From a checkpoint of a small transformer trained on Wikipedia: 8080 steps.
Each number is 128 + 24 x the weight over its row's rms, rounded and kept within 0 to 255. Layers, rows and columns count from 0. The size above them is the row's rms in percent of the matrix's.

# layer 5 attention output (transposed), 576x576, rms 0.0457, rows 353-363,449-459,545-555, columns 432-503
size [ 93  82  89 103  86  93  91 106  99  89  88 108  97  87  84  92  98 105  82  86  95  96  98  99  87 103  91 109 108  95  97 106 111]
[[140 163 117 164 144 134 146 148 160 114 179 158 137 149 128 125 107 136 116 177 123 131 105  61 123 148 114  98 113 164 129 118 117 104 160 140  96  98 134 135 130 120 154 153 145 132 163 153 142 131 131 155 127 110 127 171 125 132 132  65 136 107 154 117 157  98 121  81 125 115 164 121]
 [140  85 208 122 128 115 122 128 158 116 126 164 146 137 172 158 114 151 121 120 101 102 125 135 138 142 140 121 148 140 103 158  88 157  61 130 142 147 164  97  92 116  97 136 113 121 114 148 143 130 102 143 148 119 103  83 113 140 137 160 168 143 143 148 114 147 139 148 124 110 132 120]
 [ 93 143 139  90 147 168 160 111 105 179 125 131 131 120 125 143 151 124 124 135 162 109 115 151 137 145 107 134 120 125  78 132 128 167 148 122 126 154 143 123 117  93  96 128 122 125 137 132 112 147 121 108 123 143 167  98 113 123 119 130 119 152 155 164 149 124 111 130 135 113  80 140]
 [ 93 149 107 143 103 148 103  75 100 162 119 129 124 114 106 143 133 108 140 151 115 116 123 134 162 150 126 155  96 155 163 101 133 127 135  98 133 134  82 107 166 120 147 106 122 110 110 123 129 126 144 119 143 121 186 138  78 146 137 157 135 140 162 123  95 123 166 160 130 121 116 153]
 [101 116  99 115 158 108 182 160 125 143 155 137 154 156 135 147 141 144 113 127 101 100 173 153 112 102 100 113 151 103  84 153  98 156  90 140  90 167 143 151 103  91  93 170 131 122 109 115 126 114 102 144 142 136  84 138 115 151 132 156 140  97 146 106 109 112 117 115 143 152 135 128]
 [ 77 102 160 100 131 127 143 138 114  91 145 110 115 171 143 109 106 100 115 115 136 139 114 137 141  96 152 137 173 112 146 144 133 152 158 146  90 138 134 111 129 133 109 142 157 162 132 158 113 113 127 124 153 132  68  92 141 141 110 121 123  90 124 138  98 120 136  77 137 137 125 101]
 [118 149 112 159 115  83 108 108 115 107 173 152 141 116 126 139  99 130 174 136 215 100  91 117 139 131 126 122 101 103 134  97  84 108 162 128 106  53 145 129 122 119 148 100 138 107 121 128 144 127 154 136 120  75 172 125 128 109 129 114 129 110 124 116 113 134 156 110 126 127 176 132]
 [168 102 115 101 102 155 148  84 137  76 159 137 105 119  99 157 139 128 149 118  85 155 128 168 142 133 141 101 173 117 138 146 104 139  70 101 122  99 137 109 123 102 114 157 159  82 138  78 101 154 107 127 165  94 110 126 158 154 155 147 139 163  90 131 157 150  88 135  78 106 163 135]
 [114 120 155 140 142 129 170 152  96 128 150 165 137 113 128 132  81 136 106 130 182  84 135 150 136 190 147  67  97 105 148 105 115 100  91 114 114 105 140 130 130 108 145 146  67 129  96 137 159 115 143 126 133 106 139 110  87 121 113 141 131 100 143 117  96 132 156  91 124 130 138  94]
 [ 93 135 135 144 122 132 139 132 117 106 172 115 128 137 145 187 174 120 126 127 142  94 140 146 136  82 150 108 173 129 114 111 118 125 177 154 143 124 103 126 181  77 123 181 140  92 153 118 128  86 126  96 160 136  93 108 136 152 133 117 100 117 144 147 119  97 112 109 142 109 119 133]
 [131  91 140 134 186 146 156 134 137 143 135  79 127 147 157 149 125 123 145 146  85 155  86  97 156 129 113 152 136 154 139 138 128 164 151 103 133 119 106 154 146 153 110 118 165 121 180 134 111 107 139 141 151 128 100 148 137 139 141 100 127 114 109 149 147 132  84  97 168 105  90 134]
 [103 148 102 193 128 143 148 154 184 106 137 155 147 133 142 152  67 140 123 164  94 137 107 115 105 120 114  98 122 175 137 138 145 148 156 147 128  97 129 121 144 166 146 121 112 135 100 174 144 126 173 164 112 140 142 150 119 133 142 112 133 137 128  98 113 129 132 125 112 103 182 111]
 [159 105 152  73 109 119 112 149 129 122 115 102 136 131 143 118  96 124  87 130 133 171 126 132 138 148 171 139 138 128 136 100 102 116 113  64 109 139 161 110  96 115 156 126 155 118 153 161 149  96  98 142 123 119 165 109  83 115  95 172 124 108 143 168 133 146 131 130  67 138 101 129]
 [106 145 158 124 185 162 137  89 107 139 109 114 128 117 151 127 152 141 146 142 131 134 168 120 121 117 107 137  84 118  97 191 139 184 161 115 121 135 130 143 113  92 143 121 131 101 124 151  90 144 148  78 102 145 133 118 108 129 164  77 108 116 101 156 146 133 125 154 149 127  90 138]
 [ 82 166  34 161 111 117 137 136 121 137  68 106 185 148  91 133 115 126 112 129  83  97 134 132  96 126 122 113  84 124 129 133 143 134  79 152 127 138 110 115 162 141 139 133  78 146 108 122 135 123 168 155 132 102 154 138 129 181 146 106 122 139 166 122 125 127 169 110 129 128 135 136]
 [111 124 101 126 145 123 115 106 153 144 115  82 123 149 147 113  90 126  70 106  85 123 120 171 138 145 127 141 132  96  94 152 113 167 116 100 101 139 119 150 109  93 111 130  87  84 135 165  77 126 116 143 164 169 106 111 109 140 151 145 163  89  93 149 109 151 125 108 149 150  78 119]
 [125  98 200 132 145 106 142 114 118 127 155 156 126 188 136 115 144 141 155 117 143 131 115 140 168 143 128 137 180 124 109 121  97 127 134 148  72  83 129  86  75 113 151 128 131 140 115 121 135 122  89 124 155  81 170 142  98 114 100 148 147  84 121 148 117 118 140 106 146 129 149  95]
 [112 126 121 147 144 121 119 128 112  94 170 169 124 161 159 159 119 158 138 107  97 133 114 155 119 130 139 138  94 145 113 129  96 156 127 120 151  55 147 101 120 120 100 113 132 123 114 128 110 145 148 125 115  84 141 153 113 126 134 150 181 107 119 111 107 137 145  71 144 165 116 126]
 [159 134  89 122 104 131 147 114 146 128 172  86 123  85 113 163 173  92 125 131 132 109 113 124 131 164 105  95 189 112 140 133 129  79 119 104 119 149 117 117 209 144 123 141 155  94 157 119 125 113 110 138 157 156 156 128 120 170 114 164 146 147 138 130 155 145 116 139  74 113 140 168]
 [130 135 117 132 143 151 178 132 133 125 131  98 161 120 132 105 103 127  77 150 171 136 130 179 109 146 170  69  91 129 147 161 144 191 109 131 168 137 133 127  84 131 104 138  65 121  86 106 133 112 187 121 112 121 114 110  75 137 137 116 152  93 115 135 120 164 160  91 168 137 101 104]
 [107 153 130 134 159 130 122 116 152 151 148 109 142 113 141 154 159 126  98 149 130  93 145 115 135 117 124 142 133 128 140 105  83 144 171 116 148 163 128 127 150 113 151 137  99  89 164 116 127 109 128 130 177 123 117 111 105 162 105 131 110 120 118 144 130 112 146 111 143  67  88 102]
 [120 112  61 120 162 112 126 132 147 139 141 120 132 154 126 152 156 114 106 103  92  82 105 129 138 124  99 121 194 133 138 140 126 171 138 120 126 132 139 135 133 120 145 106 147 105 143 182 109 183 116 103 133 133 111 120 140 153 152 164 171 153 133 109 123 125  90 140 101 133 114 133]
 [107 118 107 150 135 166 144 111 166 115 145 189 151 141 110 141 132 129  84 158 104 144 126 104 110 135 116 111 125 145 140 144 133 111 103 139 138 105 155 134  97 105 167 158 143 128 172 135 166 165 130 143 124 141 109 162 118 146 136 112 128 104 139  94 166 151 110 117 124 126 146 128]
 [169 116 176 115 107 139  94 160 131 115 115 126 117 136 173 125 129 172 131 128 119 150 137 123 133 142 114 145 178 162 110 117 101 128 121 100 131  89 151 100  98 130 121 122 177 150  96 198 145 150 139 154  95 127  95 102 123 149 114 152 140 147 164 157 136 117 124 134  96 121 166 113]
 [131 131 153 148 152 157 163 107  92 187 137 101 112 140 132 159 152 116 116 145  98  94 143 135 131 131 142 123  74 142  71 152 104 153 105 115 143 136 153 106 133  99 130 131 155 122 111 104 136 178  96  72  98 147 142  80 112 122 128 140  93 167 126 132 132 112 115 153 134 139 103 142]
 [115 143 104 135 120 102 161 120 163 106 133 126 134 129 136  95 120 133 132 175 145  94 108 158 115 128 129 108 151 113 149 101 101 140 124 118 154 145 106 117 193 113 101 119 130 105 129 146  79 163 148 145 146 133 173  96  58 132 160 122 121 101 139 128 155 131 173 123 120 104 140 149]
 [140  95  70 106 137 112 156 100 165 141 115 127 153 158 153 117 136 170 111 139  94 123 158 147 103 122  82 142  89 115  86 164 112 134 121 105 141 133 127 127  92  79 135 125 160  98 132 125 107 108 126 159 109 124 123 161 134 155 126  95 192 108 125 106 115 127  81 137 130 163 138 155]
 [103 105 150  93  72 135  99 113 111  98 141 119  98 149 130 111 111 133 133  92 145 123 135 111 128 147 101 155 137 143 147 123 134 113 205 140 104  93 116 116  94 123 131 115 138 159 103 146 118  98 135 125 140  92 108 143 175 174  94 133 191 130 145 155  90 106 119 119 121 144 163 122]
 [104 114 128 155 112 104 144 122 105 110 151 116 132 121 127 140 121 137 128  76 182  99 133 138 156 116 106 151 148 128 166  94  66 108 114 132 111  73 170 110 159  91  94  94 156  77 133 110 124 141 133 134 128  85 140  97 126 114 143 145 124 145 146 127 127 124 133 142  96 155 184 129]
 [152 176 132  99 113 151 133  99 129 100 142 135 123 118  59 115 148 127 123 171  93 129 104 135 144 108 131 123 157  85 137 118 143 122 102 118 121 119 136 122 156 122 114 143 149  96 142 112  93 124 123 130 176 136 125 119 153 123 115 145 149 110 101 159 140 155  90 129  68  82 139 119]
 [136 124 125 172 145 149 185 145 118 129 144 184 103 121  97 123  64 120 104 136 159  88 125 183 145 184 131  45 103 132 140 106 100 137  98 119 145 145  89 127 137 117  91 207  89 112 137 136 116 134 134 116 119 136 127 126  73 129 126 113 112 147 172  82 125 152 145  68 131 146 138  83]
 [124 100 125 119 131 150 150 122 113 119 149  97 130 120 142 174 148 149 129  86 106  90 138 132 106  95 112 118 166 143 112 121 106 116 170 141 163 101 137  96 135 111 134 118 165  61 140 120 135  84 156 115 144 119 136 113 150 136 144 134 135 137 141 161 130 122  91 143 137 121 147 150]
 [118 116 102 112 181 106 140  98 123 156 162 129 144 121 140 173 106 147 180 147 101 104  95 101 108 151 113 118 103 136  95 145 150 133 152 112 125 116 111 141 139 143  82 131 104 128 153 128  94 125 155 142 163 119 145 137 144 139 148  94 149 118 112 145 155 160  91 129 177  98  77 132]]
# layer 5 attention value, 192x576, rms 0.0377, rows 162-172, columns 432-503
size [ 91  87  96  91  99  94 102  97  99 103 100]
[[138 146 119 132  67 118 122 115 143 133 116 159 157 140 159 128 122 137 135 130 150  88  74 124 126 136 114 136 146 154 139 105 141 144 105 160 116 152 148 114 158 119 139  90 128 173 128 144 169 132  98 168 112 163 128 112 151 118 142 137 117 126  92 112 114 137 175 151 111 142 126 150]
 [127 117 135 103  92 147 118 118 144 143 115 109 117 133 108 128 151 117 198 115 161 116 131 154  79  92 159 123 103 198 100 149 115  91  85 157 149 122 160 148 159 184  67 161 144 101 127 151 122 164 117 173  97 109 158 104 130 111 119 137 147 156 151 143 168 173 134 133 125 122 129 138]
 [144 110 126 146 114 159 132 204 111 138 120 136  57 158  81 125 131 171 143 186 152 101 172 111 118 152 141 142 128 117 101  58  82 136 151  94 146 154 130 140 130 134 157 149 113 114 135 107 133 147 139  94 158 131 129 132  79 133 135 120 135  94  96 127 110 139 123 108  85 106 131 120]
 [138  91 117 141 116 173 133 114 146 158 130  87 136 169  78 107 119 140 109 122 184 130 143 132 143 143 129 116 147 178 146  52 136 102 107 125  93 113 149 110 128 130 135 130 167 139 145 123 156 142 120 142 157 122 136 123 109 111 145 125 137 155 155 127 162 136 136 185 130 130  81 127]
 [ 90 141 133 123 137 144 128 115 103 115 124 131 140 105  97 164 114  95 120 123 110 123  94 110  44 100 136 120 125  74 139  98 163 136 138 171 130 152 141 161 148 107 127 142 148 142 129 153 123 138  95 143 101 104 121 102 160 126 116 143 149  89 112 116  70  58  90 160 155 136  69 139]
 [100  98 125 124 104 112 109 118 131 102 140 113 136 112 162 137 135 142 127 135 160 112 109 117 123  76 111 123 137 105 124 106 131 114 169 120 121 136 117 152  95 170 160 140 148 143 120 118 129 138 127 100  95 100 128 137  99  94 156 108 100 112  99 149  96 139 119 127 146 137 155 130]
 [138 132 139 108  74 128 131 145 124 123 119 139 108 137 157 106 164 133  93 140  99 107 120 151 142 130 147  97  87 147 109 123 122 147 133 148 131 124 109 155 127 106 140 119 160 149 153 120 113 126 116  72 114 114 118  92 143 133 123 174 127 159 130 135  87 128 146 113 141 115 140  88]
 [167 133 113 117 129 125 118 111 158 131 150 116 126 123 181  99 109 147 147 148 165 128 147 116 149 158 105 125 137 146 145  85 119 136 141 159 137 105 140 152 150 111 146 118 177 136 145 126 176 126 107 119 136 138 116 131  81 114  99  86 105 141 142 134 141 133 119  94  95 102 111 185]
 [126  92 140 118 133 146 130 163 123 106 164 136  93 122 139 146 113 133  91  94 140 128 161 144 139 116 155 113 112 107 103  76 136 156 161 118 142 126 141  85 156 145 136 127 169  91 100  85 144 127 145 123 129 150 152 139  83 110 158 112  93 103 111 136 104 100 106 154 131 145  72 119]
 [120  81 122 137 165  85 146 165 101 149 141 106 141 106  94 141 127  88 151  96 133 109 135 132  96 144 150 104  98 121 117 164 164 125 161 139 111 141 120 115  92 101 164 109  94 103 151 133 148 113 157 105 113 134  91 111  88 111 153 130 106 179 134 132 161  93 102 169 150 115  83 156]
 [135 116 155 147 118 128 162 176 112 130 149 133 115 117 171 125 152  95 115 104 145 155 116 119 118 176 122 139 104 113 103 107 118 119 113 146 117 126 130 109  86 121 163 109 122  97  99  86 135 107 129 145 172 142 163 105 114 104 132  85  96 172 150 142 125 145 151 135 104 147 163  90]]